Part of a small language model's weights: RMSNorm before each block, no biases in attention or MLP.
Each number is 50 + 15 x the weight over its row's rms, rounded and kept within 0 to 99. Layers, rows and columns count from 0. The size before them is the row's rms in percent of the matrix's.

# layer 10 attention key, 256x256, rms 0.0629, rows 0-108, columns 128-191
097:48 58 73 43 64 57 56 51 61 87 37 49 46 50 60 57 59 66 66 50 69 63 41 34 67 33 57 52 53 44 39 49 38 52 52 51 53 40 36 27 65 59 40 32 17 50 52 54 69 34 40 48 53 72 81 44 49 64 35 31 60 45 36 59
080:51 56 47 41 51 31 72 42 41 33 50 46 35 38 29 51 53 51 68 69 68 50 47 64 62 65 53 67 42 57 33 81 21 85 42 46 23 47 77 47 47 60 38 54 29 46 36 39 49 52 67 48 63 34 51 58 68 53 45 66 52 48 64 45
073:53 65 61 43 43 51 68 70 30 40 66 67 50 40 49 39 59 31 42 71 53 43 54 33 58 50 60 49 58 39 54 72 45 22 46 35 32 50 53 56 47 24 47 67 43 69 59 49 60 55 71 29 26 52 44 36 55 50 71 49 39 28 69 52
125:38 44 41 43 58 64 50 60 51 56 33 22 43 63 92 58 49 55 24 45 35 60 66 34 31 46 43 34 58 69 64 34 59 34 62 44 46 63 48 46 59 65 52 45 59 65 75 67 27 38 27 50 59 38 26 68 40 24 41 51 60 66 42 54
134:48 45 37 73 54 54 47 45 65 47 39 41 43 47 75 50 43 54 45 30 47 41 82 48 29 48 56 32 42 67 72 38 69 54 59 56 60 69 45 53 64 65 61 45 64 55 66 51 30 31 40 59 61 32 24 74 48 33 31 41 67 81 36 41
054:45 55 35 76 73 39 55 35 76 31 35 33 45 50 55 77 35 71 63 52 51 48 65 56 20 53 67 44 30 67 75 67 76 75 59 52 55 29 56 62 30 65 55 36 64 46 27 38 25 59 43 66 69 40 33 79 52 27 26 46 75 62 40 30
045:33 61 53 31 47 44 46 71 51 44 58 45 64 46 55 18 49 35 26 70 55 48 67 46 45 59 40 54 46 55 49 64 78 41 66 42 67 63 46 65 28 53 61 58 49 56 65 28 51 62 48 45 59 43 54 44 46 28 38 59 31 49 45 43
223:47 68 52 43 27 49 49 63 36 56 81 74 55 63 19 38 40 57 54 47 47 56 30 51 72 56 44 60 68 26 35 59 35 46 59 52 38 30 58 57 32 38 39 63 59 31 34 46 64 61 63 38 37 66 61 32 32 36 66 63 36 28 62 60
093:59 58 47 35 59 58 60 59 87 41 24 46 60 49 43 66 37 34 34 52 51 47 38 53 29 65 54 53 69 65 48 60 47 50 67 56 46 54 63 72 37 26 51 69 50 59 47 51 35 82 40 32 75 82 24 38 72 79 43 48 58 41 40 67
095:60 58 54 44 78 31 87 24 42 45 22 46 63 42 58 55 25 56 45 41 76 46 39 52 48 23 50 70 54 61 70 63 65 56 54 47 63 60 67 29 50 61 28 54 41 60 53 53 33 40 36 29 56 62 42 47 52 60 44 50 73 56 55 49
091:74 69 23 55 45 59 48 26 36 38 44 42 31 45 45 59 41 42 62 52 81 77 36 35 49 55 41 55 52 37 54 45 36 44 12 39 56 35 47 50 83 38 36 34 68 40 48 36 54 38 61 67 69 50 70 48 50 65 70 53 60 63 50 50
090:68 30 65 41 15 53 60 39 42 50 26 32 37 61 70 61 50 56 88 66 58 27 24 49 48 40 49 52 47 32 70 33 70 83 45 52 51 60 45 61 60 69 58 59 38 46 27 49 52 54 49 36 70 51 53 41 49 52 47 49 18 77 49 42
095:40 41 52 80 34 55 42 65 47 36 55 69 62 49 57 45 49 26 52 21 50 31 34 58 69 69 59 49 66 70 32 44 61 58 76 28 60 43 65 14 45 51 59 34 47 35 19 73 51 57 53 58 69 36 53 53 40 43 45 66 42 27 55 49
093:67 38 37 46 37 43 47 43 52 41 56 56 32 24 67 21 51 51 44 61 69 62 40 32 52 35 65 64 75 55 13 64 46 62 39 63 37 48 78 38 42 59 57 65 47 57 57 65 36 28 39 45 27 43 45 68 61 54 70 33 63 74 68 57
092:51 28 53 22 63 72 59 44 53 43 46 61 66 62 41 57 53 43 58 75 25 37 43 41 54 48 18 41 56 72 68 38 57 69 39 39 87 80 34 43 32 33 55 40 50 43 57 51 52 70 00 63 60 62 57 61 59 85 17 41 54 55 58 24
095:47 65 76 39 55 87 73 53 47 61 43 53 78 57 41 26 30 32 36 57 34 35 48 74 73 63 25 40 57 69 63 45 49 27 64 37 59 34 55 42 70 26 31 48 42 52 47 53 32 60 37 25 46 78 43 36 66 40 26 52 85 83 53 58
095:63 59 34 48 61 53 82 54 76 54 30 44 33 89 23 56 52 32 80 47 65 26 50 40 56 27 65 33 37 43 39 64 51 75 66 47 65 46 45 63 39 81 62 17 66 54 40 45 45 38 38 64 53 74 67 42 31 54 62 64 24 60 28 71
094:58 54 10 48 47 31 28 37 33 77 46 35 49 40 36 73 52 58 71 50 42 41 64 64 45 54 36 58 68 37 44 29 38 62 46 50 50 28 60 39 66 26 23 60 75 47 48 37 52 14 61 43 24 66 39 33 53 42 65 55 47 50 68 62
096:57 45 46 68 45 70 48 24 51 73 62 56 27 39 51 37 61 65 59 59 44 34 77 44 59 42 38 70 38 51 52 57 34 51 65 66 45 44 37 34 64 41 52 18 44 50 61 16 26 49 59 54 84 37 47 49 61 27 37 61 53 50 31 58
094:54 57 79 59 51 56 69 31 40 41 45 34 28 64 29 63 48 35 43 53 29 46 49 47 35 42 27 42 54 47 52 46 50 79 72 56 67 54 77 80 45 35 36 34 34 52 45 66 68 53 30 13 46 44 37 28 63 40 57 47 41 74 57 61
094:63 51 64 67 32 55 54 56 26 63 45 32 23 59 61 33 49 37 34 53 51 46 50 42 72 59 70 60 37 34 44 48 52 52 50 36 64 31 55 47 24 19 55 37 44 52 60 53 63 34 70 68 56 48 39 41 51 44 68 38 47 55 43 47
096:47 37 53 56 14 49 45 65 34 40 24 60 54 54 72 63 50 69 53 45 64 61 52 47 53 58 45 43 28 48 60 49 43 42 68 23 62 43 48 35 29 50 58 20 37 37 65 52 49 72 41 29 68 56 38 46 40 86 47 47 45 55 61 67
093:43 52 64 61 69 41 45 37 33 39 30 63 47 51 63 59 24 61 37 50 42 53 34 69 61 61 52 47 29 43 38 64 37 46 52 30 45 42 46 44 44 40 15 47 72 35 57 26 56 75 81 44 32 57 49 36 42 55 47 78 31 42 65 57
102:49 62 31 53 40 40 38 63 49 50 43 42 79 54 42 71 49 66 66 36 73 69 37 19 35 53 54 40 47 40 35 37 66 30 30 17 76 64 57 38 33 49 60 35 69 73 43 97 28 36 53 55 61 59 33 55 75 77 68 26 29 38 68 50
097:62 33 58 53 46 43 47 74 37 53 84 58 33 32 57 31 61 65 60 25 37 54 54 56 61 44 44 29 66 48 38 44 54 14 54 63 42 51 57 49 29 47 47 27 66 43 70 64 38 38 50 50 53 47 53 25 33 30 51 38 36 52 43 67
089:52 05 36 32 39 50 76 72 56 49 35 67 41 67 40 54 31 27 37 28 42 64 35 31 34 61 19 50 40 42 38 47 50 39 23 45 36 76 40 55 40 55 40 62 55 68 43 28 34 66 69 63 55 57 52 42 32 87 54 61 35 65 27 37
093:35 33 68 60 38 66 53 60 43 60 46 61 32 69 66 68 53 30 30 71 22 59 53 54 48 54 57 36 54 63 46 61 69 67 77 71 54 65 63 44 29 57 40 53 61 44 90 65 64 34 08 57 68 38 50 57 36 36 57 50 54 65 41 47
093:45 56 32 30 47 39 22 57 47 74 54 57 60 52 39 33 49 47 54 40 67 55 55 19 74 27 41 34 54 36 34 47 65 32 59 51 48 58 11 46 49 60 50 57 47 53 44 48 67 43 52 36 29 48 60 45 73 81 50 49 38 61 34 45
096:63 59 59 58 36 31 55 74 06 38 60 35 71 62 52 39 74 41 46 52 61 21 54 36 44 66 50 70 74 47 26 40 77 25 34 48 48 55 47 79 62 49 59 56 45 40 55 43 50 36 55 47 72 54 55 36 39 33 65 37 39 64 45 54
091:63 61 57 46 21 46 58 54 30 71 70 61 17 29 62 56 49 48 33 49 58 36 40 60 58 42 65 52 29 58 31 48 59 60 52 49 48 32 65 48 74 52 44 44 56 54 39 56 60 58 48 53 28 41 35 52 23 67 43 31 55 51 86 57
094:47 24 52 53 54 55 19 33 50 64 46 40 67 11 64 49 06 62 41 54 39 28 58 79 53 67 18 53 80 53 52 34 67 34 68 64 47 56 64 53 59 58 63 52 46 56 57 53 75 70 66 44 40 63 48 47 67 42 48 48 49 72 61 73
092:60 51 54 49 54 52 57 75 44 69 73 31 51 71 45 56 52 41 43 37 66 37 55 38 35 54 49 78 49 49 43 41 52 21 28 40 23 64 59 46 37 31 16 60 27 50 37 31 42 33 45 52 33 49 53 70 37 44 63 27 42 74 64 51
082:47 43 63 46 45 77 75 36 45 76 59 29 34 38 12 66 44 30 64 72 64 38 46 54 50 43 47 50 50 63 12 53 57 45 40 50 31 53 50 77 16 54 48 58 42 42 38 46 67 39 34 58 57 63 69 53 29 26 42 36 81 93 14 59
082:56 38 51 42 64 58 52 47 48 47 49 37 41 51 46 64 21 61 48 68 70 43 37 25 57 53 40 50 76 50 50 52 66 55 53 61 44 57 34 72 36 54 62 63 36 37 55 95 75 45 61 80 38 57 61 29 45 47 33 56 53 75 25 40
088:29 50 35 49 38 58 45 59 77 19 59 20 56 58 26 95 34 39 56 62 66 45 53 34 17 64 51 41 73 40 40 16 45 53 37 57 60 55 38 64 44 52 41 66 64 61 43 41 66 26 65 46 53 22 50 60 50 53 38 44 46 59 61 43
098:54 64 38 59 44 40 40 43 19 37 41 93 80 55 57 43 65 81 53 34 31 61 48 59 62 60 45 57 47 41 60 69 69 61 33 48 61 66 55 58 55 55 68 57 63 42 56 49 32 76 45 47 49 36 34 40 53 60 73 68 32 15 70 37
135:43 49 35 41 60 54 42 31 29 56 51 61 56 41 14 38 36 52 66 60 53 67 31 65 50 58 57 62 54 63 64 63 48 52 32 43 45 35 68 41 44 73 20 69 57 19 45 46 40 48 49 61 30 46 29 44 42 50 77 32 13 09 74 67
086:52 47 26 43 60 66 59 66 37 56 75 42 41 52 40 33 54 44 36 59 67 53 39 39 57 64 65 55 77 42 35 58 48 23 43 46 31 32 51 59 61 65 31 66 65 39 50 59 60 41 57 65 43 85 25 56 37 54 85 39 60 29 47 59
181:48 42 56 87 64 69 38 52 74 53 15 49 41 39 78 78 70 41 44 39 47 44 66 60 39 43 51 49 33 69 56 50 65 46 63 55 70 67 19 45 63 43 75 25 25 72 54 65 49 43 38 52 62 44 44 65 60 64 39 56 82 74 34 52
072:53 49 44 56 71 58 32 44 34 70 21 53 57 48 67 34 59 42 48 56 53 34 54 61 43 46 43 34 43 75 71 30 56 54 46 56 53 56 46 40 57 62 71 28 54 46 76 45 33 43 40 76 61 37 48 53 42 54 48 52 60 65 47 14
116:72 52 34 08 49 49 63 55 44 57 35 31 05 56 67 28 55 54 51 61 54 48 17 56 61 57 38 51 10 50 34 32 59 59 48 54 70 33 75 67 21 76 51 45 49 63 64 46 28 90 67 62 49 44 64 50 23 71 50 54 34 62 50 45
120:51 28 59 39 67 72 69 50 75 58 49 59 59 42 29 54 48 46 24 67 59 51 71 29 43 48 80 35 48 54 54 39 49 47 59 74 30 49 23 32 51 63 49 48 48 65 77 31 45 69 20 29 49 49 59 70 42 48 40 42 53 44 56 23
107:59 60 62 53 72 77 37 36 47 46 40 56 36 39 66 34 48 48 37 71 71 62 67 69 49 54 55 70 36 71 37 84 38 63 30 51 54 63 35 61 42 69 38 36 33 75 72 56 48 40 57 36 22 69 55 51 50 34 60 53 71 34 48 46
105:45 65 40 55 16 51 90 60 83 58 64 38 39 50 58 57 44 65 48 46 15 34 41 58 57 58 56 53 71 45 34 54 72 60 43 36 53 59 50 61 81 38 63 67 62 56 27 54 40 52 45 34 56 28 43 81 44 36 60 44 73 85 59 52
106:39 61 71 46 67 76 76 53 47 52 41 35 43 62 12 53 45 47 49 41 49 60 24 60 29 61 52 40 86 34 30 53 39 23 45 32 52 60 42 73 38 66 42 72 53 31 45 58 67 60 60 73 63 58 25 60 15 15 75 37 52 67 60 60
102:54 58 54 58 51 51 62 51 34 48 72 47 49 21 67 45 63 76 50 69 30 61 42 56 74 21 60 60 26 42 66 53 38 80 48 32 47 26 67 79 30 62 55 46 39 41 51 32 39 40 53 11 60 07 19 42 61 55 39 44 35 51 62 64
098:46 86 64 49 52 34 53 47 44 48 47 78 76 28 68 39 63 44 35 29 45 69 57 60 75 47 41 73 35 76 59 63 46 64 58 56 67 70 73 54 54 47 70 41 23 53 60 43 28 67 74 35 54 48 57 49 43 46 45 63 40 28 66 48
109:51 27 39 79 58 44 57 33 27 45 52 23 61 21 68 72 26 46 50 60 74 14 62 51 46 42 75 39 46 44 41 23 55 48 75 47 51 51 59 24 55 56 61 29 54 71 67 31 44 77 45 39 29 65 48 45 41 77 28 40 57 45 40 43
102:40 54 36 61 46 44 25 17 42 54 57 77 81 42 35 62 54 67 60 51 64 31 42 59 46 59 53 30 38 57 43 36 30 42 71 62 21 64 49 60 40 70 43 16 43 39 70 54 21 47 60 76 22 44 85 40 72 57 50 52 41 47 50 43
110:46 59 46 53 40 61 49 58 53 47 57 41 48 48 45 51 31 47 51 69 35 43 28 48 61 15 30 28 46 36 25 34 24 35 41 54 59 63 44 53 28 45 49 60 59 42 41 56 72 18 48 25 12 59 57 31 78 51 46 27 51 58 41 68
096:47 70 58 68 48 37 53 57 28 57 54 63 54 55 50 38 53 58 37 65 65 34 62 93 56 35 34 49 35 41 57 52 52 61 57 52 57 37 57 42 70 52 56 29 29 55 70 72 30 30 33 51 51 56 52 48 35 37 68 51 32 52 89 56
101:56 38 71 45 37 72 27 67 72 30 68 30 39 55 53 47 63 41 80 59 50 76 36 66 24 43 50 42 94 36 49 15 45 55 36 54 44 82 43 43 50 48 67 47 63 60 48 54 46 59 58 44 49 31 45 62 44 24 30 30 51 57 34 50
111:75 35 60 39 38 93 61 35 60 27 59 31 48 32 23 68 66 58 52 86 45 77 26 51 31 34 38 63 76 27 66 62 57 66 44 51 66 34 67 55 52 81 25 44 76 69 53 44 60 22 67 42 66 35 66 71 53 53 59 29 23 54 63 63
101:53 55 49 12 31 49 50 90 83 42 50 63 63 69 62 53 93 46 51 63 26 39 71 52 41 18 52 57 55 44 47 37 67 68 33 41 26 51 49 35 61 45 48 39 32 39 61 47 54 20 38 50 50 29 68 38 33 63 45 56 18 50 61 66
109:65 59 45 33 50 34 46 46 84 61 40 53 54 55 44 32 47 57 34 43 48 24 17 40 45 53 52 57 44 60 46 70 70 60 53 35 46 67 55 55 49 48 65 19 33 50 46 53 64 83 56 48 42 75 43 58 43 81 65 32 77 45 31 35
104:71 70 61 30 69 49 75 41 35 48 46 47 39 57 54 54 40 51 50 33 45 43 38 61 42 47 41 34 41 65 36 53 45 26 51 99 50 76 33 50 31 45 68 45 21 52 43 63 39 30 65 46 34 66 40 79 62 48 29 43 45 58 51 51
110:49 72 69 30 53 26 81 49 22 56 27 43 71 64 48 53 56 60 81 55 55 24 73 53 53 58 46 40 52 42 56 30 49 35 75 27 56 39 17 53 51 84 73 39 42 35 68 47 61 38 26 51 32 55 54 35 70 50 49 62 16 59 71 30
106:33 44 59 38 47 73 45 36 54 58 64 49 59 22 58 73 40 51 79 50 58 54 15 19 41 66 38 62 60 55 56 60 72 40 28 49 59 32 47 45 45 64 52 44 42 55 47 59 51 55 63 70 51 54 42 53 64 68 41 46 50 15 49 31
106:52 58 54 40 26 34 51 60 46 46 32 85 61 46 32 35 60 38 15 62 48 55 64 62 51 30 58 33 58 48 26 78 57 52 41 39 37 53 34 46 46 18 21 67 50 49 76 54 49 52 64 40 29 65 45 48 23 19 68 59 79 46 41 60
114:45 46 70 66 73 60 31 51 56 68 47 55 33 53 46 78 66 41 46 41 61 72 62 46 36 60 50 47 22 28 67 58 42 54 41 33 52 48 14 54 65 53 48 47 30 75 59 51 50 56 57 67 26 28 63 59 42 80 58 57 66 50 48 56
117:35 44 67 45 54 62 55 59 42 46 42 39 53 25 32 58 72 41 42 03 39 39 47 54 67 67 34 62 23 74 40 40 54 58 53 74 70 66 54 28 62 58 51 50 45 51 58 42 61 59 48 57 44 54 49 66 48 49 59 48 70 80 70 48
110:13 56 50 59 43 71 22 51 50 31 34 40 32 81 33 51 53 55 49 68 73 25 43 51 47 52 48 57 43 46 57 36 68 60 39 76 45 65 74 47 40 42 49 48 88 74 65 51 37 33 38 76 68 67 11 39 64 68 48 40 50 46 26 37
099:50 61 78 30 29 75 49 46 36 81 53 45 41 68 28 75 60 52 29 45 48 42 68 44 38 63 53 52 51 56 65 49 58 46 32 37 63 38 40 69 57 53 58 61 63 37 56 36 53 37 44 35 41 21 24 38 41 12 54 63 69 38 77 44
105:49 58 31 53 72 45 60 36 65 38 40 50 56 57 64 67 53 66 74 51 34 36 50 50 25 50 59 55 71 53 40 28 54 48 26 41 41 56 66 41 36 60 42 58 64 40 50 51 58 43 43 60 35 48 54 55 63 31 60 15 54 42 31 69
068:45 39 53 33 30 64 41 62 46 27 50 21 61 60 46 37 48 54 51 56 36 51 67 44 52 42 46 50 57 77 60 55 53 26 41 66 48 53 49 58 45 61 60 58 59 22 56 86 54 72 28 54 39 44 50 74 25 30 64 60 47 66 80 36
068:62 97 50 70 26 17 34 59 66 22 46 15 28 69 63 57 52 38 57 54 20 49 74 53 37 26 55 15 64 79 45 74 19 51 34 38 51 50 42 68 51 52 60 60 46 69 47 71 56 70 42 50 25 55 44 37 57 65 71 64 64 54 67 37
071:88 58 49 37 49 52 48 40 65 30 49 24 47 68 69 73 30 73 35 52 62 42 44 58 32 56 50 52 64 67 32 35 47 36 26 43 72 47 49 50 54 51 36 67 34 50 16 51 78 64 59 50 42 62 43 38 68 26 53 66 61 25 71 41
071:57 48 68 54 58 14 65 56 75 80 46 37 80 61 35 41 52 50 40 56 28 27 60 62 53 50 71 48 54 66 56 57 24 57 38 57 45 44 42 60 52 23 54 53 51 36 43 56 40 52 46 50 37 61 57 42 55 14 50 64 32 54 65 45
088:55 52 75 62 63 27 45 57 43 66 57 60 65 63 67 34 79 48 21 58 46 64 40 63 30 14 27 40 33 36 60 62 47 58 52 43 52 60 41 62 54 31 56 56 35 56 75 44 45 55 37 47 63 32 63 68 66 52 48 39 68 48 29 60
086:44 39 55 55 57 38 30 47 65 69 31 83 37 63 88 38 75 49 49 57 53 40 59 53 55 34 42 35 31 50 75 48 78 63 47 36 49 34 42 47 59 43 49 41 50 78 56 15 43 83 37 80 72 46 72 55 56 81 25 57 50 58 47 59
087:56 54 59 55 48 44 46 32 57 65 06 46 78 35 54 57 55 37 29 38 57 48 59 44 46 43 39 41 36 79 87 31 29 57 56 45 74 69 41 77 55 60 53 41 41 43 47 49 35 64 50 62 55 32 62 58 62 56 30 56 48 68 47 48
113:55 74 22 62 10 61 58 36 37 36 56 49 61 55 35 35 27 54 52 41 43 57 30 46 68 76 45 49 69 51 33 73 45 35 37 34 71 46 58 53 39 77 33 45 68 27 22 66 40 38 57 30 63 67 36 26 42 14 56 79 26 46 54 42
105:51 49 51 47 32 45 46 50 65 41 91 30 64 53 34 41 64 43 44 41 46 68 26 52 52 38 59 59 56 60 36 37 23 37 41 36 44 55 71 49 22 56 54 62 50 24 69 43 64 37 68 69 26 51 63 42 23 29 41 31 34 35 63 45
106:38 37 59 54 54 65 72 38 53 47 45 52 77 65 42 67 37 38 06 57 76 46 69 45 45 57 31 38 48 53 36 49 47 22 59 70 42 55 39 58 37 45 34 50 77 56 27 53 38 47 60 48 63 60 41 57 55 25 84 39 74 30 61 41
101:22 53 55 63 72 82 52 73 61 69 53 47 48 54 55 83 33 25 47 65 82 44 60 43 39 65 39 81 24 62 49 39 46 34 54 31 60 53 38 73 52 44 55 61 49 82 45 46 35 66 58 48 54 44 67 47 70 61 21 54 44 69 57 60
106:58 37 33 43 31 42 57 32 41 33 55 75 46 29 50 47 21 61 55 20 56 40 33 56 60 51 73 39 20 72 48 45 69 56 65 37 37 33 89 64 49 53 43 15 69 23 27 51 35 71 67 41 35 71 49 58 40 55 57 50 54 56 67 71
102:44 46 46 27 75 46 44 32 31 57 43 57 75 47 57 42 52 52 37 59 28 54 49 64 60 00 61 31 29 43 58 36 78 39 56 48 21 54 75 33 45 64 50 45 38 39 49 58 34 40 37 57 35 65 77 66 41 56 58 39 59 24 51 54
104:63 57 64 39 57 63 35 56 42 70 31 75 70 55 48 42 64 44 44 66 59 60 47 48 40 56 69 74 23 68 73 62 74 67 53 35 49 64 45 44 51 59 32 30 64 62 57 59 34 48 76 64 42 23 46 45 33 46 67 58 70 47 41 40
101:36 65 39 89 59 30 65 45 52 44 49 73 43 49 44 54 68 57 52 26 42 52 56 37 60 49 55 26 35 62 67 42 40 38 69 67 42 45 79 56 53 71 65 45 34 65 55 49 04 38 39 64 54 73 42 27 40 51 14 60 65 36 69 32
105:35 36 52 29 47 39 59 51 51 70 64 52 49 71 66 54 65 66 70 51 68 49 54 46 33 36 45 42 24 74 54 67 45 28 59 66 33 42 49 32 35 46 72 39 43 48 81 51 57 15 69 61 53 68 49 30 50 43 37 25 53 54 69 37
107:56 49 67 40 72 72 43 60 42 49 64 26 42 44 46 48 62 45 53 57 50 60 58 37 48 28 46 61 47 38 55 44 41 25 33 37 58 78 41 46 46 84 39 51 58 48 66 18 72 59 36 73 66 33 42 55 35 36 50 34 37 62 75 27
111:48 56 51 51 73 54 70 55 36 54 53 48 67 59 29 34 60 40 73 20 73 87 64 54 60 66 45 55 62 51 61 75 68 46 30 42 15 30 67 39 60 61 55 47 64 44 48 46 60 40 51 28 47 37 47 59 54 39 55 55 41 58 57 64
106:21 60 64 66 23 63 34 43 54 55 51 82 43 50 48 44 51 53 39 62 50 40 70 74 46 73 39 51 44 48 83 57 78 53 58 44 61 72 22 33 54 47 47 52 39 75 73 61 46 47 43 53 90 37 64 49 40 74 30 61 40 38 65 52
107:34 47 70 37 64 71 50 59 46 47 43 61 43 43 49 46 38 27 15 39 71 63 58 45 50 69 33 58 26 44 35 96 60 50 37 25 38 49 50 56 59 52 44 71 29 58 69 31 62 73 66 37 66 35 58 72 42 74 55 68 75 61 50 59
112:30 55 44 65 26 25 64 59 40 42 55 50 72 35 57 46 51 72 47 62 57 45 55 63 34 80 39 37 65 39 67 57 46 37 45 21 60 47 71 45 65 51 47 52 58 54 39 50 53 52 56 79 50 53 37 64 62 54 62 51 20 46 54 32
101:33 68 61 64 77 63 54 41 68 44 48 46 51 70 56 45 27 77 41 61 64 36 41 37 49 44 61 46 15 59 48 45 24 47 39 63 45 53 41 43 36 59 53 55 31 56 38 68 45 40 54 53 44 49 40 07 70 29 60 71 46 46 17 29
101:55 37 51 47 53 45 48 55 55 36 58 51 47 27 51 30 26 90 34 59 48 46 37 52 62 27 07 47 42 74 61 57 69 67 54 53 53 40 63 47 39 54 44 61 49 55 63 53 49 35 42 18 60 43 38 48 60 41 57 29 44 22 44 50
103:39 42 41 47 61 59 48 46 41 41 56 33 74 61 28 44 40 34 44 33 47 39 52 59 56 34 48 44 65 74 50 28 43 30 69 73 30 61 43 35 21 80 67 48 71 57 66 35 53 53 64 42 47 41 52 46 45 35 70 60 30 49 53 37
100:56 38 50 60 19 60 47 32 48 72 34 61 23 64 43 55 63 61 30 69 36 72 69 40 27 54 55 52 46 28 40 50 36 65 31 68 74 26 66 50 71 38 41 50 82 54 60 65 72 43 65 73 24 37 44 37 56 57 69 47 56 70 74 44
112:73 25 33 36 60 48 32 61 70 32 49 48 28 49 32 39 66 50 49 22 52 63 47 37 52 42 59 47 56 57 29 36 79 66 40 63 36 38 71 49 58 40 62 53 64 38 15 52 56 53 46 59 50 63 83 46 27 86 70 31 38 69 63 62
103:38 74 40 25 27 33 50 48 30 64 46 47 60 53 64 35 48 62 52 39 72 25 78 36 46 61 54 66 45 53 44 52 62 73 74 25 37 29 60 22 35 36 71 38 55 44 39 79 39 73 53 41 59 48 55 36 54 50 83 42 49 53 55 38
102:73 44 39 61 74 36 74 87 43 47 53 66 42 54 42 25 66 63 33 49 27 41 59 56 81 57 63 41 47 50 26 38 25 53 50 59 52 25 58 66 62 57 43 74 56 65 56 41 65 50 22 11 27 70 68 38 45 44 50 76 46 48 61 36
107:36 43 82 32 41 77 50 48 59 58 81 38 39 73 83 55 50 73 62 57 45 55 52 60 52 39 56 65 42 42 68 18 24 39 48 64 55 64 67 60 60 66 91 31 67 51 45 59 67 32 46 69 28 29 72 36 38 56 42 70 20 72 90 47
104:48 56 47 58 08 27 46 69 46 55 57 56 50 59 49 33 62 34 31 67 37 64 64 51 57 39 62 41 61 73 68 62 65 67 49 71 64 70 66 51 25 44 83 37 36 48 61 73 51 78 32 50 67 62 37 50 35 51 37 33 78 58 51 61
106:56 74 63 51 58 38 67 61 48 35 54 59 31 34 51 66 54 60 36 29 65 52 51 47 70 54 60 25 46 38 22 31 24 52 54 33 17 55 35 66 31 59 48 57 35 40 63 47 58 51 50 26 51 38 67 48 34 46 41 83 73 75 59 27
103:53 21 35 58 28 26 22 42 67 71 37 42 48 81 43 22 61 60 21 56 65 31 78 39 66 46 47 40 45 50 42 79 73 23 25 58 42 39 40 70 45 18 55 42 56 62 80 39 46 30 61 26 39 44 64 37 65 40 76 68 53 77 25 31
085:36 62 59 39 46 57 46 57 29 57 75 59 46 50 66 38 53 44 54 58 71 47 75 68 50 41 36 62 22 52 75 66 60 55 57 55 42 55 63 26 46 41 41 42 31 52 67 56 51 57 28 47 43 46 61 29 55 49 48 54 44 51 60 52
066:56 37 44 56 43 34 44 65 59 20 40 89 53 67 70 67 50 11 43 35 17 66 52 58 75 48 62 63 32 54 47 48 50 38 34 17 27 45 35 63 43 48 73 42 44 39 52 63 34 42 61 31 34 20 42 55 54 30 51 39 35 58 59 52
083:57 78 46 59 31 30 74 44 68 55 54 78 38 31 85 38 44 45 36 48 44 49 39 38 66 34 41 39 40 54 24 56 45 48 57 38 36 40 47 24 23 55 41 41 52 60 69 54 38 49 40 27 51 90 53 23 54 43 44 45 55 24 59 43
095:58 28 42 50 50 75 61 48 67 45 53 28 48 49 42 64 47 47 53 65 43 68 63 58 35 65 57 35 41 51 59 45 36 30 38 83 63 54 52 67 56 58 51 67 61 71 52 40 53 35 61 73 51 38 33 77 54 37 49 63 51 75 51 47
084:46 64 52 24 45 49 74 45 50 25 47 50 50 24 32 49 57 65 81 59 58 39 57 65 45 34 76 36 75 67 34 35 33 32 40 40 41 38 76 29 43 66 38 46 55 38 37 46 48 44 37 52 40 87 46 27 45 57 79 20 40 46 86 58
117:58 35 47 51 37 72 33 55 72 59 58 31 19 59 58 33 43 46 52 55 59 71 57 57 26 58 42 56 45 43 57 66 65 55 42 48 58 66 38 71 63 39 54 58 47 69 63 61 58 45 50 71 56 36 18 74 41 34 39 60 63 64 36 41
076:28 57 53 49 29 78 56 64 63 39 77 40 46 55 51 69 38 43 38 56 55 52 46 25 64 80 66 44 69 43 27 50 41 15 34 28 59 64 47 73 69 54 48 73 57 58 44 57 55 61 56 48 47 67 24 37 59 67 51 61 34 35 81 38
201:66 26 60 72 68 46 54 44 73 63 32 46 38 45 68 47 60 57 48 56 51 52 67 56 30 58 28 53 36 54 67 54 67 80 47 63 75 70 30 61 82 43 54 40 35 55 56 63 58 49 51 70 66 22 36 86 51 40 27 55 75 71 26 36
117:39 63 52 55 56 28 68 55 66 78 34 66 61 31 72 46 21 74 31 51 77 25 69 40 44 65 54 31 33 75 42 54 72 37 52 26 33 52 35 48 53 54 49 44 25 42 58 60 37 62 56 46 27 48 30 48 66 55 47 61 77 52 54 36
102:40 64 38 48 42 24 44 36 52 46 65 46 32 41 46 60 53 13 46 33 49 44 36 68 73 72 49 31 57 77 61 68 28 38 53 52 64 74 48 50 41 58 76 58 72 66 16 37 40 70 58 37 27 16 38 64 67 44 88 48 49 46 33 34
113:56 62 21 53 37 29 57 48 28 48 44 52 73 68 60 50 51 78 34 51 52 38 80 60 52 72 58 45 64 58 37 37 77 36 54 18 59 18 52 39 66 58 50 30 51 41 55 37 46 55 25 51 62 57 58 41 47 71 44 53 48 55 47 55
109:57 90 49 34 15 66 70 72 58 78 52 41 55 46 43 54 51 53 50 34 35 56 57 56 49 45 27 62 41 36 52 33 79 57 48 16 34 37 44 39 57 54 72 70 71 31 13 35 81 42 61 16 59 41 32 58 41 50 57 60 48 65 53 60
103:63 54 49 21 58 36 50 72 50 40 23 62 68 41 44 41 91 54 51 44 58 69 75 41 30 84 47 43 63 43 47 60 63 82 40 44 20 07 67 43 58 59 77 54 77 48 42 30 60 60 56 36 36 48 57 46 50 30 50 80 56 70 69 38